{"positions": "rope", "max_grad_norm": 1.0, "decay_shape": "linear", "train_tokens": 112900000}
Each number is 500 + 25 x the weight over the matrix's rms, rounded and kept within 0 to 999. Layers, rows and columns count from 0. Numbers have three digits each.

# down: layer 4 MLP down (transposed), 384x96, rms 0.272, rows 142-225, columns 32-63
# up: layer 4 MLP up, 384x96, rms 0.293, rows 143-226, columns 32-63
down142:451478503491495494494478468526538510501504550519477515453480494525477495461473514535510518443502
up143:467512491501525508430514511489500472526522549499502487464500497509509511476550467517544515509482
down143:491526516515500494531507498517547504523496446481532481505488529499502523530507480512541532480492
up144:490519512506523515479502522473530518476536476496496498506480471483486527481440519544518485511508
down144:531512518495496452483560468449522485479461526511511450498488470502515549535490558492499500542504
up145:497525488547483518493507506516496511496525493479503513483542490458519468486474528515483522442529
down145:500526513488460517490519484499452528483566493519480541525519538541469470535461504482517502503526
up146:504467515506535512501481492527512532461539462546496521539527459506469467472474493488467480482469
down146:483527489534520443501473482505495488471519490522502472454517470493492491505468484455530498463550
up147:514524525497479475517542504480461492528464522524505445505504496492520495523516493471536527517505
down147:502451488507469488504497482507524494489484480515504489499504516492493507561462562494486493523483
up148:508518540486522496532511516479483465511491488527447495535531519486537506522525496506506494522457
down148:496513509516511532508504550471499474494485476511478506515494480476511513508494497528496501473505
up149:482535481522514501518461512543475504506495472461496480527507491529494490464512494523488512493438
down149:483479521501523467566545503510485484488473455507479466473517462500518522522529523501564471538496
up150:439503509486481526497515476472513467470507467472513491494545496504481525512445498532503467480523
down150:468496478491484512481507495489514477502525464468470484500520537510502485484523483540518467478515
up151:504520506468475517531477519448428515450515491480472502529517474497467512491519491545522492511487
down151:462469514552504514482524497504502499536477479467498508540477519507513497495507432506505477505523
up152:460485470489477508480508550528573519502483531492486507502511503500462533464536493512558520535472
down152:480509499534492501495539447534505499493510476508479487482497510500543512502537497512520499492515
up153:474452499529426462493509523483505519460492519470518433487471485510533505544503525487532499524497
down153:476503469470528492502493477496475441546504513559539503475476500479517532487513518506525521490506
up154:491568508523476511515498517523540446508489539498482482483508503510489442490473523513509466437507
down154:485506504526488504477529490518448507489486501499504443516513507484498501466523476461528460529471
up155:466486490504522503473509546453494487483477504499475541496539495498488471505551474503492485510516
down155:475496475540480465506513493508491525481469469497486507525518505515520479502511500501514501510445
up156:502485457480481549459497467518556528500514541506479504485502462467523494480502505529520462430517
down156:498492512511524496535518532496558477472496486500503501545506476514495515520445473481500500469538
up157:455509503505550507529528539483496504476528504499536481483519484501530452529467527478489494463461
down157:560521523479488472496493465494514503475472476478456506479515494516486498496478509466510459433491
up158:502475504524455502545499502465487503497491530529532481461514459469496501480477511465511509484480
down158:495551496478549486573491529512440521480448481508516501503440516476501521495450450508507526485524
up159:499488482488482472479509487513512453498497532482499474523566482505490511471501485479494555488485
down159:507503454554516488535463538538512484524501486486490511536477525519527490525464476490514495491521
up160:471472519511516487502473491530526508467495497496520515524468509536532514460501470554478481541447
down160:465502473474529446501511466549499453485550501536494512468520521454453502523507505575496483545489
up161:518498493504505493528524516498512504509484521512511532490499511512442462502437510509526502509507
down161:470489478511463514500494501510505552499492514489507542477535480508571525517512477503487482457481
up162:482516483506552497500511493475482515509503481516503515464500520526526545442522481482510505504483
down162:490496510524455494548487528529539538509484485509466496484544488514487500513498554508506505491470
up163:511525487469489556487486550517488468515526534502517485503514512477501479484486460480509529499497
down163:517488473507488459527501465572527509483507446506510456507487511492520484488460523472529461530539
up164:479518505528496505482472544521476514488478530485468496533488506494486477471555454517500535519525
down164:514486485494544530548466482501497462496478513513496533494494509520464510522526501498466543529472
up165:499510522505483494541508496478488520504520456509520469470524510515469522464517490494442507496500
down165:523474457521460503520501530512522486495529522529476497498514479482470546469519498472511479522503
up166:479527527503492529522498518550493510546482544447496456465529498554510488473506510453456513475527
down166:513512513449510533498500453469500483495486526529502567509500494525524481505503539458523483518508
up167:489476471480500518518480473475489549537528526508486531513505471509516515473502430504476488502527
down167:527510506510460444490512499490532457523491457492502478465550508555523476541462507506512531543536
up168:465504484501469496520514526512472516490505529514494513545507495456513508490521533493457496502513
down168:512517501521480504479500519510530478537503483472532496486545497502490488520506539512530522498502
up169:517507508504523501499473515484478461491531524453474477506522485487500559546543459518522531506464
down169:533487512477513520498521512483478495518461511496449537473438508495557493529485489505473489498479
up170:522479520521469482554506539566467534512454541523474451515484471495478501497506470499526499520519
down170:526480482495488503502457509492492526482490520518411515493487474511509493516501486512488547492498
up171:533522528537448524486510512488458474492510477502508481520482501502513517528485522495538493500516
down171:480533510521510522484535471538525492518486494500522516445495526486470528503511514494436465479484
up172:494464481512543496521501491552471508482520530478482516520529518519484497511483488532486547485500
down172:488513473469507528523499518510529525500530475504519492510533477497518456519500482470502495498503
up173:491514532484495487480468485509485508516488490483515468485499514519489494448450458481503543500482
down173:490509495441498498518525487493457511553502528512539526532482524470533489512490494566492501467513
up174:538493512457520526532549464497529443461492462501497524529542457501479563521484477520479533463486
down174:528533525477483470512518510492497481508523478502568523481472433500467476509519474471508455506497
up175:493496506513520513489474483482480530477528494474461485492513498476459480474473508481538524453486
down175:514506493485510495534525495490536458483535510470508517475457493553525519479513493478493537435556
up176:507516518495467524475510539473557501506504523499512524502518480468498488482534519540487563532538
down176:519498491457508491491458534473516498506474508480500536490497499517536566491497487503503485428473
up177:494473523502461522478505534472509557457498535524461434525522514490537471496537498536555551485539
down177:512471472528523490538535504507453520497540479505540540525499471504474504495482459456502538486506
up178:533445505535436525524529500428538546517541518498485515484513510483491502461513477492483483442525
down178:468468478528504489513475498521508485531500466437457542495476500549450490466469535475475495479460
up179:488500484553524508522517500474525516546491487474496459492527532506522484484481486468503527433532
down179:484464456506461470496494496487518478519484489466535471514482500529517489510520445496536485528483
up180:510479545525471553482539518493452452490526511507493478497536509545479493475487474483510469482519
down180:504487503523541486470530476470513514517468548540464491516486536436543525488526476557492510553505
up181:466447560455528510518470532505539508471519522465509536498467504515492458503469508490505491486461
down181:510513490459492483485451545478515501493492519561487509498512482489512506506532479487518525509503
up182:515452485532520548490439441498498498514526527499491514533508459502482478512495488531528495472516
down182:493487495434478498513545498479481525438465466476498499517549509519486535491499524494466587481543
up183:494500497478496502487555504508494542552472540511461538471488511486489505505488503508501534468467
down183:529523496494497510521478510478509485487517492521503512546452466507518507508496450497497492481522
up184:475505442531513527496467518498507499507490502463528498448516496532510474507487498474509483533468
down184:510490511470501512487486534473500481518505490514483441519500501436540486530507500506505506500516
up185:499531513509504567481558489516492501493501499479490523522520474505498477467465526490519488503496
down185:469464473478470508501528515490511552499436493497529476557493503529515512543529517464497493526447
up186:522492502450503507513512512507505503503470491491526499583513493548511516493538437492456529501525
down186:545500533482477513535482549511545506500539494552473533474466524504529514475509470550453459468521
up187:510534489531504524474525478481511493494486510482472468520512506518526514484486516472525500535489
down187:484501492488515483513471540436436521502490470533520528491547527496473469520473503499518568518482
up188:481505416487530541496529553475512501505510498501473515525494477501476517459475489546511521494542
down188:518490491477483511443522521541505451490494531509490500522480506513542498463483490501526523471525
up189:517555483485467470469521491468477486486464484487498460537493489489486510503560522539539483537468
down189:510517497508556502497491516462486494488519514501532477473479497517470487522509532510536452473513
up190:509453483481535518455512503495458550500481518496542508491501524482489478527540532477485486531518
down190:550576530488497498543500514491506506539521477451474504503509464454499489528535495534491484487542
up191:484507511491464515488494519457520485471512497537534468495530526523475529515484499478445500526530
down191:474531476515517510521514518518504502478554505465480543509494485484491461483467527474480511476468
up192:556487479477507513468500539575520520478472502497465505507514540533509476463473491478518529535468
down192:479447484458518470506451474529512465528438469471487510511492455504510531484481565501560547508498
up193:504487519508500485503492487449523474496447510538492458448517481489503466483539505546563465465477
down193:503462453537531517517497531531519493480492497463504495480529467513426510474467546487465511507469
up194:519524505473438516515499488467514500531495550515522513473528455510518521488519498461510525498473
down194:533514496493521478505510538526506522511473498504456536474506504495437514521503511495453517471514
up195:513504495487525496473511448505486523476459501468479505480494501492482522458504504536472519482506
down195:501477467463460544487505489488514485526506544488489463499529483490470469499526479499484478483504
up196:502520532469495481445499513506545490493556488462544495521498509512529503499526516485505546525491
down196:524459497509519515548513486521474520502514527511464475556500517536501491460488496524517529437467
up197:548508479491486489490486476506477486454464520501493497545484504541488533499516496498501470450504
down197:484494449514480506519492495507522524549477513497497461483504513477517510499533530455478486502492
up198:500542513509424519511492504483518494499510511489475495500543543451508484514509511462490490467536
down198:501499529467450519537542499484511487507500509497472533500515492529500482528520515510507489521456
up199:496501556482535521557509516505490491518493527506493428544495517509527490510454468491497502518504
down199:481472536525518511482531482496447540516489477532502493470488519479532488468497442509496504549518
up200:543507552471515478509506482490530474486455491492499484514500513487511467460508488503509463544538
down200:455491484473492497552491528529497487497527493480500513500496521462495486509481519466536496450483
up201:503463499488483462525454506511441466486479521520481497518520557509484492470535477481546481536491
down201:548496537525541530499486479497523495463454486496508445525492456510497492507506482521531485475438
up202:465531495461470481542502503525444479501489479520534515533544531473531477486473517506508501534504
down202:527512505486523506495543528506516515540497534513525481471509522480487477465494521532475505537529
up203:494497508505497473506490540459480482453494535493518518490485494534500493486531469506487531486542
down203:535483460513520487466509486528509505541496522506485490476496495531478527516476479516517503488540
up204:504490510476523470455548515501513515521490481506489483473507518506508518456512458475578524494490
down204:499429456499515507494470492534507523500471530492432541489536462458501544508462505471473465495509
up205:522505472500485457486483510523498486501491483511491514495477479484510500482494523538531526499517
down205:499496495479518538505510521513500543518522514498509489482513505526509500523483535513508445479522
up206:499513508530563500501487450481532506458492512459478477463464532484498528477506483505484488533455
down206:500482541514521535467489535511494519447543494515551493521478528493573508489467487502522474495465
up207:504475475508472490482498577478548518537492512466521476508528501486495494500515448523522513464546
down207:515517498504504533504528484508512509535494543478519458524482441531465465492496484494492503475471
up208:464457495491508506505551530461545493501470545499477476491465467462485509493502526468500449509476
down208:537502476503543473483542495527520517488500440540500470455517482496482494542543498506543481528518
up209:487516528495533467517491527483521500514499536524503511510517518507489470417476507493500530470471
down209:493563491477537526484478501461556538528533544488496528531520512453516512436502512510513482520495
up210:512465501514477489535504480479499495480488467525486504488469515481467528493541510521511489507464
down210:455493519529532515524495494435529522457492502499496513477506511502506458517503499500521502558527
up211:500490449531490496510508492503492504531507566534524525515494547520467489484498534509525471514485
down211:512528492482495520513515520550498490484561490565473493540523512460441551481403507505509470487501
up212:527536495514488499500525543490518483515461477464510495530500477496580547499516494545530520480491
down212:516497501444485462549472546526512511528501502528512502543469504517474506501442533493499475507463
up213:486460448497445480513448499546488480460432509528562481518560468493517440532479484531557561481475
down213:486519509514468533469445518451479554524523450461506517510517490502493508531489511542467554517550
up214:544532492473522499477500519510476522510518475465511514493463511500512472509464489493498486479481
down214:474495495479497494489524483501519469482480501529516496512501518510493513469497488528532518477502
up215:524512514523514479502491453498485547462455451524512494490508510507524506476513485466476501496470
down215:469511475498533493525469500503552506523522496493503525504505495492483525471486473443504490490520
up216:519499514480512515492508523492486509506528517539516492485456448493511469516499492523495475467528
down216:490543483528484522525507505485510485505480509541515512497513541453474515517509486508529528514526
up217:475482485473533504499486533518480514477494495474521510484514526494482523521491487540478506549495
down217:440485512501505466492531487499496496517467519454488503516521471526519541500541509517482549487467
up218:463534502501504483532467492515535487493497444444544482504538501488509508443519519521507503491497
down218:478542491496572543515527486557533484543476523539520501535515491492498496532493523469474495500479
up219:517493526461448508530525510515507499440465465540500492509514475530464501495499437494468563494500
down219:490505435504507540526534524491496560478449470489456541542472483489499525489497508504465512515477
up220:497479519500456476458493503524508509484494514481500506499528501462468502489510492512499520475481
down220:502524530481495550473508435522475483537522500504471478529516503477478521490487489483457546542499
up221:477496506512526499543511500518512518510477555474443522556506562493492487533511463519442514476502
down221:492449489507493507492492522493486513512481499486519522502519516506438463542516490546497471551513
up222:476493516543479501530495486485514537470499518522487528533477496530504503474503515536516529445519
down222:480476506517476507492508498501499513500511491505520527486509507485539482471503493518510500534517
up223:519464521520499523501524550536555511479530500531494489503533441471479503514487485558523498461507
down223:518508480515474516475505495505474476524518535482548525519504525502495502465488465506510491539507
up224:479504486497496492496495508513449531449480538549487529490494486526518504482454486480494520454508
down224:502467485440544565476436473461504464550459484465483547503520499536478555503481488499481528533519
up225:482509528465544518470496491522473514476541491477491499483474543487513476520487511461519513561525
down225:499503484490497483532482533438523526486490503524467514491485484487487528523475530515482507505481
up226:473511504458479478534481516494528486492510428513518489510543482547488485493452484482527502510503